config.toml
num_hidden_layers = 12
hidden_size = 384
num_attention_heads = 6
num_key_value_heads = 6
head_dim = 64
intermediate_size = 1536
vocab_size = 2048
hidden_act = "tanh_gelu"
norm = "layernorm"
norm_place = "pre"
norm_eps = 1e-05
positions = "rope"
rope_theta = 10000.0
rope_fraction = 0.5
qk_norm = false
attn_scale = 0.125
bias = "all"
tie_word_embeddings = false
parallel_block = true
init = "orth"
init_std_qkv = 0.0252
init_std_o = 0.0252
init_std_up = 0.0252
init_std_down = 0.0126
optimizer = "muon_variant"
learning_rate = 0.00678
lr_mult_qkv = 0.5
lr_mult_down = 1.5
beta1 = 0.95
lr_head = 0.00719
max_grad_norm = 0.5
warmup_steps = 200
schedule = "wsd"
decay_fraction = 1.0
decay_shape = "square"
final_lr_fraction = 0.02
batch_tokens = 131072
max_seq_len = 512
doc_mask = true
train_tokens = 564000000
max_steps = 4303
dataset = "wikipedia_en"
Each number is 500 + 40 x the weight over its row's rms, rounded and kept within 0 to 999. Layers, rows and columns count from 0. Numbers have three digits each. The size before them is the row's rms in percent of the matrix's.

# layer 7 MLP down (transposed), 1536x384, rms 0.061, rows 628-734, columns 0-63
099:536525529525519432493462510447544500519444448516525511503463584477493487553515508525426452512480508483581498489445572516506498523492493523535558537549505484468506525541508494505545461567482531
098:451493539570507473526535562472553498538463435475467504416474496508545459519554445467544495488521490439490514463511566437513494537517497428461574471542428561510522469497497517497490564446496499
093:578485441491464522418517563471481535504501529469419472450507496509491555522481510455463563499473549533504443464530493436530562499513450521599548524523544568490483444485498532524460454506449512
095:461517569463483535594512512514600448561490533474422536460426548510545446558493494507548539511504452526530429472495493577486519490535510477517531416482561512495503445522480496462570534482430497
101:493526535538500508513526480515611510591508494490463483524417488509462483504481463534499539444462511492447506376598461496517460439507514548443482497547450486529487516507434475507492427432546530
106:512522536551515496517517512496429573522493529525580450481557458579463528448528485512510490507597438555533528504484487541521539505542536529515474537501492533406446449442505448490483508539487468
097:514429533509578469461489498546493475545520500459540457508465490556470480499561487542563488445453410510500519570576464425504546461530504488402450485464589531538437495487460489505575467524505516
096:481470479573548452438451481498515498529483460553536496493502546468528495541498430521482505489506495430469526448537444559501525471472474499456534456556512447512478492508456506458533482502501501
098:469529576482488500445475512441504459494554532483482522454540470468489517528482458470538556481377559473529521524515481521502469498425427459574449499471524539504528533518530497462564472447473492
095:491563415468456539487541546534422553474504445544529429409484519482484525436483516508508469517524468413492541503494529455520487527486492502489579522512456490563517456501489490453468516470513490
097:521500536485460473483481472522477457594540526477504421484464468503438559490488479518456544508532513507515578491489508418519421505529477479477517527483449515532530501506488493495471456504500508
102:490458512523433547476465485455475492494493459525504481424510453572468418494468520463490492508471478511496510440537506480550500448502559488469509573566566490500472484476554454483487451434538402
096:487439500434591535514435491499550433494440508447523515521512499543457549578426550501460525503511556499491518443493496481505478537490471539482414465595524550482552480522426481459529419488519455
102:528508494521440478472529577453513482570550447493536506554504504445495532491492524584570499455457503435543537532498508426472469498494488496568557492524598523414509474515456456488504472537555465
097:469517551483497545509514430523472524529550507437431528571476426497448502439481506550539502519527497500437439475506515439498517458454545488496543559520477437503594443483504447496560500501524478
094:484451521508525478556565502468509524580558486420532511482470533556475543468487471504509513526483463447476507525550525472538495538483496531465473547468517535513484454485464490481543493504465581
099:492401504587523508528516495508484521469441490456468553467502614443515517446461503416497427440516514492567462521554490482479494542498554560522556394501444500472510516476499480650592498461454517
099:507556504439553481510455502538507453495523456501538453445464522532489477556462490549504518566477468512534490509442532490464547507521489535476564513519516472522557471473571539505501422527526525
099:518590502529466500500435590495466421524471461497479487543549491482551437547471480507461520497518488378449525541528543500456526474482479438493500545542556515515479512470559532507548462466476522
100:590540500448490535507524552462550518483548423408529457487509509616557510410502451524476563459509444471427559501457512521541565470511503568429439520432474487506546536504487496568469507550471460
100:463493509487489436549554509534482540419506525499562551523433455554487587499529499521534476531469448479514470530406561493495518501460509487481547414476533482549510498465533510518516448530509440
102:505555484478472491497488493601534570460507540523496451530484517475516511589551424448466464521505436529532483519519480549470563453449474491456569496556525485493477483474480478502464509514542463
096:487461493508505452451532453540438519510480541451521539559554484460544399443551437602503448494518478469508546509483510499486493488470519513501533522433522539557527498461516471480497456511477532
107:464493479454487495491446474497465453522475557476420494584510513501512457461530547511461532516461499531518511504548487533527442503514418549538486457436522463468546489520525460522526451457510472
117:477469493501508562564483514463340483515543488487513472557480464549466482481462495485476520488477464490521500402489519505496490456584468512501558421470516490474531572433438517497536481506460446
100:551478420452459476526516463459459515531489492458521507508447507454542569483542459461517514503453517456477495544464497499445507474578460490461451535529522578580494501532423537603463445525504450
106:517479548539501508556536579511517547472514452532493512446459525555471509521468614516503490499479455493463436486512527399511531474508519490470568498501527508474470453417562538580500428479500422
098:497500532580486551521508494459482477439419527519518491486502553435524481516512510408560461557480541570436406478521535533531528498537556522467427470539423489489472482456553508439574542492537466
104:484451464502501475546578473516379552524491517521488552489611443462502536547473527499457459507521560535490481509502538504400456504457570510493524520449547507529477544530533511486463465480509516
096:511494466579477576481482527507541463415535473517547534433494578540467508530576442512480474409473472507541503439505513598494509518513548515475488514505523556539494464460476502475562557466537524
109:519547436486461457495584456517346500481444495507500547487525515489460495560523501520514483496472532484485508483455491518530428452526539488493584503483522494425480544509496527454553517508521496
105:492533495525512503416542505516510572518533512522560520506485618458475454471506570488523536499479442474529442514489537503393498474464511506587539496537485452484503425492478511514459516514483460
104:565512509418559481570472524525490569563500456572519551489526504489526503497463549438466460495489481392459548571471407524461423481481550504546460495563481482525516471593479495548597510475444490
102:579465468490513446490532526420415500513532544441535529503446505458505579533485544465517455531451495479544483455458506543502490460521427485472501485486548498503472469442494510463498491516529493
096:498523517446499578490516524547421516522518489460542479492467528550446506561500458520485459520462466458472568561589547486546540584449525544511512467540495505448501498498468512445507543533435514
102:505585547505509491467541477497483529541531434458508468466579499484503545437542474457518501495475495493517517447515465525486471474467522502509462472436468450469540522446533494562508454502505523
104:463466466501483528473504555483573505490542456463390466565496515452553479482512512529474537500519528438557493487631551478448545488507436497510466503503521451508444450548459520364456487535482534
100:489472537488536469473521428474490530471589485472501517494486462438522493491545499418527422486474528521493477504454447533435523500452517525486516482566427559478527506567536422531438521528520484
099:499476510528463541521514546470515513571526443443457521489567456480533554508511462535527480475545525500478428518494486493432564494491504472532443523497440451475543512570585449502517498492391544
104:502447497491433443439532532602571460581475494496462501516461529487509466458504488422587466510486500553574540497550460467430453502526460491504444513458443452521497412503491486541428530528482481
096:512500499445441486491460475412572439450546451499484480458451452493505520458485522551456506417508457478489478459463448501466524455448475523523547514453517503480552491393504522530562445497490527
098:516502443465518520511441498483505490448495433465518500513544516470548420522476556460488557498542458491525497447505529532483513449528480526472466529457568475500532499393518541443467515472511430
097:523520454580450569549569485521533528539516483506511505457536483519523498519438525515513512490539437541526413461458502472541523502484549543551590505545513471514530499451546478450573518534483535
100:572484514493555521494472553536472557499475456485481476467547502425513469522494428499537507486539457509436499541484507580569546490497449568445455467462443477501524453504539493554522498476532529
100:508522520511452542459507471513472476512531552565553531490462517492466541467496503512446500527445489449450515511544483481497522539468518510500495546521522561482533493510501488517476441487532518
095:487542495478465474530474473546551499518492554514486529484493533547487425382487475492498466536584476562526567517484509533500479466540417507546453505485455488489528491454446461522457517472514503
100:457485535508490499529495507517518420426554478467524461493438528597469544527436443519457500507419536534443520584549495426458429544538525548466466427496546453460571535510487501490544523481545523
104:576553601501485458554497543560525454483483567489516474497458530585486512516455459516522455484542435470521480529494495506471522614463532438535468499455517410584534541494479527579592467469494473
097:553497558474545462545487501520595462560446556435511558552538494564466495467491492573484467487529522537498480470462450502558526525451523493457596487521558446515495517475483424505443571480468542
100:496503533502513497464507505543504543451497445534536478496539493554456509513367530468534447460552561469472562511552540488467521489471542499521494509521519531468570533464510485522519508558518517
101:525531485527530489531546536492511454525536514489535520571595544514438527472521560449509498520498468509478496547467405484497456513505509500504441486486516532516511526496525446558453479472485513
102:524488465511468485535546537508522528503505519515425499457541468536575522446496522523512488534529465503533529579524553483512565525536528430494485461492473464501527480548558402431527614445526465
102:592515534501542498611493581493502533462548478492449482485460504525512495489496494549469430466502527410564571529505493478456494473499518497514504479464539498498559460539505463546521509511487438
100:442474497408459485510510519462415465508516492522518505495501529599469502574452464490519465451559511557435471517516483499439531469420499489551566464499485516514466471496453529569504472563456440
096:503454504528515519519483589525461549495511553547509494459503520545491534439500466547526429405501542529600469514475585471492473528453462464502494505523439500550501433555476498511532508500463563
102:456426449517514536506481507478502582467529513446478460484528556503515426497479503474447558445458448451525514593543523471424453537566431544521435541431460491480496549529483513442466573489448429
098:560446553533468561507492523501537477461547536445536417531480487451552477445436521567445483507500398539449466505513520513564440458418521465530598519479544527466529451535445487540509492597590497
100:463446515470524552559467540515534469539597499483483515505532490481482467541495445532561548447554456508567529479560416556435540529488546414481550491475468493479572449506496512439541483454533482
098:545537585544526484505480566474604518531413527521511509517518455494462429508554549485500483527480484575481534561469496512525428518480474444498537501504537533500463498507508520472506504543451497
096:452474522409530535527577561513355515528555552495508499532494561463460554430494551507429452527509429518452560465497432482472500483426503524507518524500514497501546540504446493505392465577483482
095:471487555509496475488456478524562512505536546430534479495545481501505466550467432484491450421518525526525555543518511510573447513547401483490466452544528514425515493529487467442526535452493520
106:535529551469598490500467467538540559443502530465484528481545511438400531540514521499561452498503588476527441517492490474477550517569493560483470519440450571485532536531445520449495578503528458
101:485502464474495424486479420459409517514534524530558497466493428542457463461407497492536506549495461544463477498491508513463510518463468520539400463471518515502556493488525424559517535467516439
097:485534479470461545456544414525464592457510511441522397566389513464530431465486560469521530535506438463478526486501498493492550472508460513485473450505516475456575496496487536589468500515550451
097:434578510478569516505489450436500488509452488503461502426516404548393484575527528524506532548491478483515504527557551388539486472495525505467475534509527512511591513473521496527511542522536531
097:493538474483478497517519493485484507493496581578586514534519398440497484480413506473544501502449498489460498483521522621559500450552528543477526459487542477509512447511491508412555497520469590
091:511540493546527485554579514514533417493485500501509536526450576556378452502486498493445494475505377523490550535469529492512449524457511479488524515509505537502460572480473412491513439461471497
105:557506474483498472517499456578553531518486480559444565493475534459455514435499487468529476516525477485514515539475504499486561482486504442481429492495519447561544410526380541496515480535523479
106:558556485596530518502536439516500415478553410458564483477539503520554436479512507565511518519481563558485555470571422451549558555529422526475497529543455511463531495584515503435499565561442523
098:500519517512563485593514453588440557567576490534551489457485532448469519531450504486483531478562468511484532489552569523541489455517483469469523545485470498440549420520493503572473554510508564
098:546524475509448426537468536467451506518461451470460524461513509522522464533476474555450496555533511565487577502518542444530475495451476547508504502521489432528506521497511491553505491583548540
093:532445439484606541479476501459496551485580456611436518500578576495458487508475467484474458518465560507454568567463522419520521591497531488479454550500424520569523464493403463457491455470507511
096:550472479459523551492532495495489533506497484578495505544441430390548531503487524486566479493574544547541550552525479655564497462577535506469484572535502489505481497495445613510554496507481510
095:523461500451527521468551487495429553539544567542503541521564545525550513517511471491497453504516534501520548579590523580487509464510465495524525513499420429555502567495544518501519475446552535
099:479464474440472521533472506512485461408500452500458484500560529490560528528514470462480456504507519521492518569484452434530471497471536465461540526505550506476483469554525538566484452504465506
093:511572505525462570485571560551509516545514561435495480543492450570467547514491579484504477546532438571565563405503520486482510538522469505483536560397483473420491539547506479559465506464458520
093:469455465552521514488587559487452456524538521527574458491457472486495509559546508517584511470448542584563483507499496543527506494539484532461509489513479562526517452502497517454458479526571539
103:487457525478479455496455462487467557558532410479520504557577531516507482479485452428519468508494529530535484456432504541513425511475449454487510480516466542457527497510501507536582508490599531
102:488521513534437484510533486427460513495516481552523499514553469546477558489430562505470478520460498511469489466496512417525470552537503552500555465464470470523542580531571490521491521541477498
104:502495486441550490461526506534599513501484551482488535491571481462494510409465486500545502474541476562454477504473436519476577527506524580471547517554398579535486538525574466511482463462502478
101:513520488570458470539492486496474532534472560504545547494461550483392518571494471499527524540510535465491515554514521528503458516504535544454547493543500480566475465489486511539518508464496472
102:506472524512471470498521475615523449509528612521429418475416547549467423494495606480494508466570508513485511528426518505527488490498465518504493484491509499457499467549511431426470546485447488
106:498552479541492567527475416566460530570491499430478583437495487505518521545501502499538473528479473495463540474499585609524494479481531516516532425532512508482516537485467449470541589516600443
094:459500422505504487469536557525325492521529530480477459538490538578501477590474506495500501499514425532450503514469529447532450460472551521465600498547514516486537492516493532468486526437487507
088:505520488520467487444543523515503444503532492578502484421543366458486525538480554482503451438490542502480470480537523482437510510535504471446448574494470501497517563526469532543472509460504472
100:435441531526473500602564507529501434506558489553466519474488484570457532498520463558430514414516517479535465505489496539528552549517499616528540499490444490514490512463465433541471476505454508
101:492522527502510492467505485499533509560556511571522503533531468592482487457503462449506467468506488512533532497461544519457582501525493479515477440503488533537469478509468478430514528521544457
102:529459524459486559551498471520478495442468522583509507554537546604568492497531503487503468553507465529463511497455498416501476552532532501522579513563494525554422458486446521456534458560500484
102:488498481505493485527476548452486489578609511471516557482558449505507488460503476501495519475530433472529496547538551462483464523511489508526458526384522571461542434488579445524508524511497426
098:529507442476520505456508487481612560495569491478539509539488413448546497430564602459431436546519472537473462485523550549533546499490533566474525490503535478407545496525481525476556413546450442
102:525530518520484546532456445545386553526499562501505516534539535524478554542669499366537510478539469537567490485487500499427469505499517513497512496441421483555500490465445571474577511502553486
098:525576508479513474458486518490463443528509516382458500547433433553539444539531546452464439534551495462494489479506480465583492508430485543500507530542505505522532452527530456516560479545532571
098:466453528456533522470490468519546522518470532490464478542555554489509527517533528523522532513423493440521495482540484499518448463582535448481497536495500492519485559495530524495522513507568434
099:507537532444437480498491542456491542473510469471469517516488538527462581514545554488397465478506478461439489466560490481416555503486474495521524514548501472513547519513503482537500519534512434
093:538516568532496548452534468468467504535511448464552515469535475469484538481475463458518479506452488499513480396536519540549549485536470544459507468556586523535520473577527514516592540521564449
100:566565481498449537500537467549469522431510503454507481535535481485504477373500484532474506536478488544516503425554517502572517482432472507477436524428492524496453398462445429592503459605508479
098:491419582499482514519488500509494418510523493518503476506439497536543437443554500525550518531482497517516459490527545551464491535388584593535561466479577540557530504501517518561538511518512472
094:481530541469428506563531511540460508526543501543601460558483509529495476540458586463500481513561558559499553470536487487517515473484497486517492486421463535491501520483477451462453577451510523
091:522503474507550506522493518485544444524485490445490501448508482490432419477522534471454514519500477492382527461530492474502466455548478491482477488475530559519517466534460499542520498541468478
103:493518553575418527528509543475550483480557534492556523394530433511358454563507469550426435467541495554493449581531535445511479522435488551501571431530442524522466505538529575531476549453536527
097:477477483508482488484484473483500505537537447480586476536486575439431543487505463500459519501534527492436591456497434503471496508518523474478503551533484435496598501519406466530551451563473514
094:479506570460529499453536503432420506499487524526503488485517509467514511467461565508440439526510418597459537517480430503537418481586490462492497539519520479477451532468451529436451496506537491
100:473650477512486555517403569496498498509450591480546519496535438472496486535523561505539451462475477505500472541491444473538449517513439524576517487586525448433477537465528562521529420488527413
104:449494415544472517549491460532313487439511496576510521530533602551503521514564470510530486592490508501495457466490478484507441516468455425543519447423484458488494524462542513490526394492510463
101:515497540523513454460471565473561544416544479493596467464522509466511514495476516461522454513495569470505511530523490473558501515439545575439527538453518503485503573552448500511504461446534482
095:495407489405521588518451522551475500536486443451501517509483578468478520507459482430511495442524544470455436497541509469490551470548482482555472472529461519503528548511470499514536468475441572
097:560477526529587481462468526492486522437532531497521468456486471575422518501545469487430497581478565488541469556526540521560551480536490507495442496418490494504392515501469553546486467516478457
# layer 7 MLP up, 1536x384, rms 0.0773, rows 629-735, columns 0-63
098:562511520509483480527511480539502456459557424547514563522601549510510522511478527512423500501524500499534521467479533564470535512535486492542446484484549527535473485478527526409533544490473497
092:464444564524400519510529473473444484484498534542521520517515544546455428424551476547473516509500435495555529504492439459493495497446494487443511508411503535495521536507503531471530452469495454
104:562536499476484517496508433483435529469479472501556501501542577485547461496468504475510480484474551447487523507516511461478468480507473450527455598526468528473532478449488505525437491489585515
104:494450461482469523484489472476473510416454471515527482507580432531551490489454586433583450497474512510514448524432577491496501550476486437588504529497556507496424488556552524429483577511507492
100:476519500467429499542581529543592496524533415496535433411490535526598447457549480547543507558476449512525473520455525483502483527517478485493506511561576516566461483485506470521520481423475540
102:521483494462411513534503540514529521476531472504474432530498437520433467548474547508451525602525545531502481521500494544544400516547557488591515504488462491512507480491491531419475531493433485
096:386491506421546485427590510596514482546515568485435481511496439482447472504489465534513521454548546521521471478524541440537499535504556540569526466545440481481532577437483434534531464538544537
101:505455506487501537443591579551490541465566484539492544463518510469565519426563464475460535512555416535537518455486470472518473483486571502407450476498482465493478470528477516475487478465517470
104:539453517493568481481453464501477517452519471487518535534429446558555471555469551484495525509528534571525467510532560552437530504568558536522514512468611435466548486482497536517542528550465501
099:513483511498522532494554508401462500587539509524474496547477523473545438475501511515567432492541562493473474478518526442483526559446491514554474452541594497545497597459562505558536510483592562
099:504445451536550515483530512525502485472514524526488494572459519497514496543588488492560497513570462507523474512557465438464520523491469522467482467503475520453522511511490539564491555527427518
100:548513539574453513553519459545514480488577517565471514462486517467492468476514433475550537537557517481514447537475461515541501487530492506479467495528474533455496488584506498522499504516564457
101:495535502521469545439462507478448570515515448551506500417495498458579549526464479456512512469478529487521560525514479521461387538559469529466473453462465531432480490560533575440482523525455527
102:481511419472583477546467526475521523469420542519583489472458469541477524577524515494529525468445470426505479512583511572439464556500509496520575483451545506512498570592456413553496449529492537
095:545543489469524553499494462513563495479477502512494526493516550519490528463516560435498505469477435489491489492433527502525506487488527500495532468520558471505506559528530498563487537503437480
104:502580485493535440537463470511489499591510488530488453531545447505513474560586514538496552567509526506374482411457498463603553476488439500461480579567443523533407506482526514443438499478479488
098:492434481537466576477544502398487528465526496460463540503478442546494516487466573489488463488503463422476542469493479535471522534437515462531504604521541517527487516509387507449480523511593472
101:488411475471540532492502436500418575484568500464477557547452523541471526427513505530490460519439516545523500457480566510541432539503446527502490487480436516485490489521403477538459576550506521
098:448445568522449486515489450435541452533507510543485539517542469524556472472481560519500516596537540572544459549501475412466454518494441455467474522526476432419477519523553512464538495446459498
094:543505486437505495492453464499392492523463495461531532521563529504500464489551461448497499523483465571474428455497531486494475582576460506486503510551470498475472504520406466512508469599485499
103:488508505555535463535508518448460510548475485476544538502468504493541469470563533497519535501510475446485550488489470470522474503503514508506495478444548424467498509510482482534545527450478569
099:453498475513504502499489534483499464571537471537496465489514518523448440520487514462502507544474458506484545501531535555485493492507547446458515506455513522453429530581487502549572485506447480
099:529528540512521569490478540496568488545550457544531475453471540486510559550482503425577484476495522455475467518528501499423539506496486479486456530458492524484466473468529577517485518485545455
096:503535580482464458523482532505571562575488470498434512482475467528494529515540546523534483532482536546474511535420524485508498527457514407490407476525449521554466426505485485501506449452515480
098:496500513534450607477525531460533483530521475500524474564479486544443482529535561518477487531536498467502532493526496451492486509478531383479456525479471493531461469428588504472567463527480575
101:459447483503500432479457461460500523493554463580520459571499563518499423525503429470525422470516548570489525445485529510479509501474445590486474508451488443542492500535500365493503508530491511
100:498466430472515457510544467499483533522482539491458544543479500544484421591458572562516453503529398478511532516515507481531500535484406494499535445496505497538485506510506624537479475466453477
102:546502458420449545478422573461439520419537496512533438473519515520483520507550476516501538504505486467529478462468484461514538536475427440568555530502503519482545470502499513486492506463518483
102:476538555503467485490509537450486465485545513510453450524517477474543532438518522505543522553536554443511496460424509575506479550496465428483496501432442478494485574419497467558431487628461510
103:492421505469524550548470500531362439573452468474571548456534466541491519474502559470503591521466571607491442463503565494535524503510566455515473459442508570572523495551512547539450453495514468
104:494460517497531534496472491507424478482565559458446521491491555548582490461489495498522417450526548582508467530489450459427449542517552471525460444495471493550456521523477515483444526476563466
103:443529498506545511436447539507494508532496539489523481485494511460440458522546461562588538486514502517504409494491471492484510549508505526542485472523481499476513579483454487531478558524497448
093:470498530514508478479448538384462499475486506513472469523588571471494464492465522487457529446531498451516469463598518514519434521474527530468513564515503575536503508450424554588548482462510460
094:483510560497542454477470475516549554517460485509574467438486485504533486479508475453550552475515455555491399443424497505469517459534491452470532488447505539491484475454493516522508537486548445
097:471474456537543482467539524498496422486518540458503550513493479518468494482558501540547574521523500459520551472448513533422455532515549469448523482493504477516456544521464428470520558476521451
100:527444538523470466520529470471443462541499492523555497477474509515485500561520570493550503525522527534471519522460391427517444548489500576496431508454496563484509496449481472498507450465486516
105:592504473548545592540479528510452517535411469494520524545517466573519522507463498555586611479550450500495469509530531544564483518534502549526461613430576461467479470487482490464586534496505519
099:496466496444532484535462548501405500491555542529459440553486490460476524475540430508537587555540495487540464494481516490532464537533514558469519556515491463487525493529472439587498588546510587
103:519522518487581472459520475452504621448491491543547544517502525472479460524592485501479504473502508477478489495453548403474541475508498470538546552541545526449457545512475500487526566520530498
094:571495506508531528518551434504478589498475546523550489476524470447538491470545530515503505491505562497530513560508612493542491487530504453457506501548543517537513447540485515495448497482485513
099:507495493560495472519499508599538548529442439529504463489478497494543571509545477421492546509497499511453480484540517511481533513501464469505516497556521497530483446487527486465534510489511552
101:457465537446548543541469516539477476513538541554483459458531382518472533574514472538513515492535528456441455506530467622539470491474431543480474453442465554474430506518470513505437499467569444
104:543479531456521475505555479484458443550588469505520574601492474492489567481511535466460461509477470475431593558539506530487527453448503524501531514525429477500500564390523543514508504443549501
103:493444486507471483508489517565541521513471515511525487538466454512507461471472466461448447478488474498552481462474533481541491457503455511474473423501536439433476502486530526491496519489466447
094:519443514553493535458444513425440464553485440479508496506509482391515535535571448482506572437443518465472512517507455483565543562508606502440577527533532508466492505543598586526449500561477533
100:599487517468491495515529475519506589509526507492446519434559489484499448496524497536589480501539531545511482484494575539471505551448582448486482501505481494527500464498502482456536503455568460
106:530493457465525494400484461438562543500535491491499511440525528429537512569610476452513536528458499489492443473523498447502451459536500466464569486506511595469450473413531560429483510522458437
105:534424459539405491520502512456426530405536504554455451486492519427596469501502538447512466476431454528450549552533541508436486494537492517516428518502518495505572534521529550500548455528526433
104:466466412485569472606458510489526518516447461419491559507507515478545527484521512539538579531469462542556476512494504519504520502539478511537437488566457458496463508530488515516580474517514461
096:489549598487451506512540476511538495481502537507517462452432466552467546570532477508505513509554468502521478514507519566466543499368458442500528497460487494487583518502488439519534498530543479
102:473502537545479524510498436448510515435491508464522511454496556495416571508495499477501511517484459579482502503505493556494528538472522508508505551496525510529564566464499518493456463574465459
100:544472480545542524413525543505416532507493533485500454535609499393488354563457484442543565529491437559416587439487539520498557526491537516435479498481477559484480479470434501476493489522523593
103:512564519493489488530490541430502536481472499426417496604549468520557518449507527432526546575415472461532515499591422514494424517508447475467490559473427448439505433497508517517549575476569502
098:475501522440493531555447433490511485567547472499522529592546517510484461574490540530473487576487468493412435504540473507512515472512536469562441445449597550482466518493504537526518521472400469
103:482500578492482470492492484483525509602542550479573500539440392528465517414510551539540463591550520471502401500462516513493575482505500475496499503525572473501489523481480478536538452470526500
104:470520529524475496529533536472442580511505489558450587492424537544478417549500519462528479490451558481533493397462500492406525511558465526521436436511414528505503631490531574441481488466427543
104:495469482499475483486528440401481531459422527497487527464478585498422534505542554446478491496425493456431446477522576438546516461513502502457463454476557480510437555501568461537496527550473503
102:515505508529527436476557461502491463423508451502493422450506567461570532481475449505473570507497485495518508466498586445404512463519472489483505486435522544485532522524499526521463494455544463
093:507501498544482509574501404529507524541562469453460509453462442563575483553471478529450439391472568485470480591491597460470481535603467423545541546531490533489493489485492423424534541411520511
103:534492473476534504511511520453483519531481469599495486510465456422452523475558560538507583572448454493509465531540492515448484529462520481494570513471552504520462486469569500584458476535555531
099:515469550555497516497555535493513412577550566482492498535521494469513484506518492525495513508405506562447512542495445551487491461475456512546509571519542406505478514462506516493460453504453498
097:525500527460544468471480465481488482497511581449466443571438530457475459503534453463491498503503477501534541425465515463532429513449458486489533467463473502543498509477486536447491497534527522
098:565468524488547481542481529478508489557519456500520582408523494495446494551513505475489499427488519463493486497524538506516409519522522489489470503429524553569411502480570541447507508479508547
098:542452545526433526512547500477487562528461492542538515567425495557507469503529476511483519477479459567483460529458488556522521511499486449500577515447501452458527505472433529500566485504523526
097:465511552491561508515473486522454489433514536473559513500518484476549467526475507536587517450513531539474487561522423502469526504469545433488481559523459532591495475520500478509527583504526453
098:496429497510510538476555419447507518529505574537459461449486504531536535458542515528562490499561487484547463449504511444466450532537501510503465473543504542546462420466525477423525530470549566
101:514488499491540494452416514546526470555454521473427485476418560565537458491523510581503492500494469556519482511426537530510396519525544536501477503495507493465471525545569458460519468441384436
106:513461522408454488553492513516491484512506535590417498538481510463459480472489517566467533474467444482485473417463531502509493468461518469571478449502523468579464528448505495526492498510590530
093:501487527451491522513492496460474601477467448604450559488527472565530504483530533522455469533487512474484472504480523513483551469443472507420524480534494517521443562500477480469496571554539535
096:424492455472507544514476463503554508457487555510490430478436501520524557518546463519539525457503511432443470462496473559476446493533442459527526516523575537482450464506537496501437507491503505
094:533524527466494539486498520522508473598573541536495579541464533521568523524489480477547492556521485549552438528489517517506401537521456533466506582432553541506487535509513582442496585517351502
093:476597506523517480491442510502521512607542471457528441501518455564521439536452526471532519462559495516447504529424519521530434495474519483501539467427503444554558512454509496476477477560482561
092:486534504544498498528557524524564450547478432532516497516520481495512493555524507518546477509493481473511447487447517482502460554486501532471476507507522503538527438528485505495485519613473500
098:493443446464463541461463483541453543566526563434534413496482492495544502536485513421485551534497541515525433480533522520503582600484523514525528451497485482420523529483480452528486523437458442
097:521427510483524467535551480503514509492461491484499471459464531412496431459531444493425524529467558435466480555457492465528468464468498474513454525684548474471459508489554538436470495521497514
097:472483572418505493510503522524454579471467507529412550508495519499531430425523514466499522550462475389418530467466529498480454538433521514578424474530484444503494509589442448445549512482465536
102:509551508588459505451535473508459466437467569503483521447450476530526482488505438527496496502513515496448464463486416517497507482527494494496476546467557430513466532467512489452502506475516529
102:485449503541537455478502471475537492500512466537512497474420475509443532466489534497454510527569498498533492491500540541538560483485509481477503455556508443471436487517491439547500511502453531
102:501486503500458496471568526481466470520515436545476426488489551497428475485499542514462488533451510491540453427518475467484497440566502449574526461522600507513476530492463587416464529563480560
101:482471503426524535534504512530501446453535469501434501522500464494558427487441495521491513467497424517494453474467452502520589556453479567459425526540450470560547487568455437457448502492465525
101:512494461423546497516488562429446529463473504512586517436411440489514565422551579517516523498454468485534477495575449490519513520442474479462550454497492449502512495503548450501517439550523473
108:560464545505528510543539446469497530474568542497433521536520576504465501483505503544574408503530485538482515480544525600503519502462454514494457474483484507528532471417450516480503572485487523
093:470532594536483487513500444483513522496521459558483545493495482486507468484475496537516516432488446436500522437478510550529540482553557437482411533471575495482488498503474503498486461500537534
090:479453500509556431541441511530457553504526501506480504578453614538520478439582438456508467429453536489504533496445497443522488534534574452523569457517496571522491586454537486498502531492457517
102:528519509498487522502448478470462595516420586446472447582515445472510506508504500402536495489524546514488461485484510490429453484437461465548520482465449462479511439487512445426558452538511425
108:493502479455549492467470496503525472529398456456511552480469511520479495550545487541470554523492515401532468514541469501514429471535563516467513490542509472447490455497556563437550430481476521
101:445477468511554449525447502406535466454535492561538487430431494541484406525492537513520460515551518483476511454489455533470502517441493447515474468505490461546536474472427468505551515479506553
100:481469547446514495537500528489538513591537459524482470457475499465559476461523438561522523469569545503519487519475532443508546476530514530561450492493538528583476497551479582461467472508493544
099:468544530552534469501598503534494507473415503584463487471519546439460452549499448462527525431482557496505479499485492479562544438478473474541489572495455540463480492480550507548498528544501548
099:531499484517483566510445580473488518452425494510484475559513464510474494514405515530437557477448514525506617573534523436543504563486512514474497501512471498502471475466575463504441534511503443
093:518453499584469475480513535411529491519455468555476471525473587480490585514479531495567471478525460468504483460498530507455536467503484440509476489475582520499484502464509480549532496482519465
096:477546516493471523527491537558489499511506468523499485492468406443440468562527447518516488507524475558512478481499483449445480474460428525499516494489455545519545429526577499512549441583508464
095:508491450497511488499571497522481508498438482495564416503513454485488519487554550466570566529466429542523500465446553468485517503572547475487520463528532499487430484540534597505441561426445457
093:475554490485510438507428430464511474490476478496463502473501487512498411507515543479487494505481429512450479559513492463465432540417517534555539511466484484499468521422469509539433500460511511
096:494541550526517467492507448511532493499492471550530466504447459578405572504572544521523459510479517483475553567531548493485509534404519555421506459544477425538486526500534490458514546493546512
101:516580447518524515548504504464436516500562452513485568508501431460452560554542473471499485421516518520472479489482497485569454497564486463472488428490419434468493506510487490467497510419465501
097:539479425432578523518443493413469472466492505533434540491488539487488467538504437451474476523497520522486452541502517482491462456469459481455519576518528444511474503511480508544482495479587446
097:485457511485540471486501527537523523428454450519478547549509530453531559507496467513524551548526538478488489507351600575458475554393541535493489472527478519482518560492510552484530521493478498
107:528427534464473482471485508485514492513460489481511506565536447451525507416504523507512554516450494528587442417522479500469495442518445464502476488403527547515516435472484464519541504559502445
097:587537535520532536541513536567499493492495584521526421442485461499510484497510523493505462456410492483576492542512478482486518459475455478495541499471538503522424460462490590541476553480428472
096:555484398520500499562486498486488509525503453500549481429524547490450496529494460590510513502464440457605491462519520432535569515500474468486489392488529507514573584508520510577540441442551449
101:528464537546479463391588511553555493504574530449468532498475550524478477470555503515481502484501497487490535499512472452453525476513532483520498470438486585491466474471459419491482530481407487
105:417430550495547493458529510475487458593533520418522479481483502601497548490492495498519497582483558486465506462559446506541449548502473461483537510471516528513522448490496487548527537497429452
100:465461574478511518483554494470521483488540540498483553447483489472544453496608430483531534474495430473450485561482556494525478494557441482551510472494486535440468477469544461530531486476571502
096:500433542533518436487510504513492513448442466493525491502421504532478498536542493533474486501481458521447547465456539472503505567442537466471573520524441514514509490515466493531557515576459542
094:453467486470487507439544465523503595558468484490422587479462528476525460536547550432537485485486511470492484410507521495504532488527489526489470457530403516545520491562476490476535543583514528
097:486424506559459461531531546501550479525438511513488532481545430553524454472521521474552402518433540502529474517519507511507541533548500550504422475435509495482493475467558585538508520546505474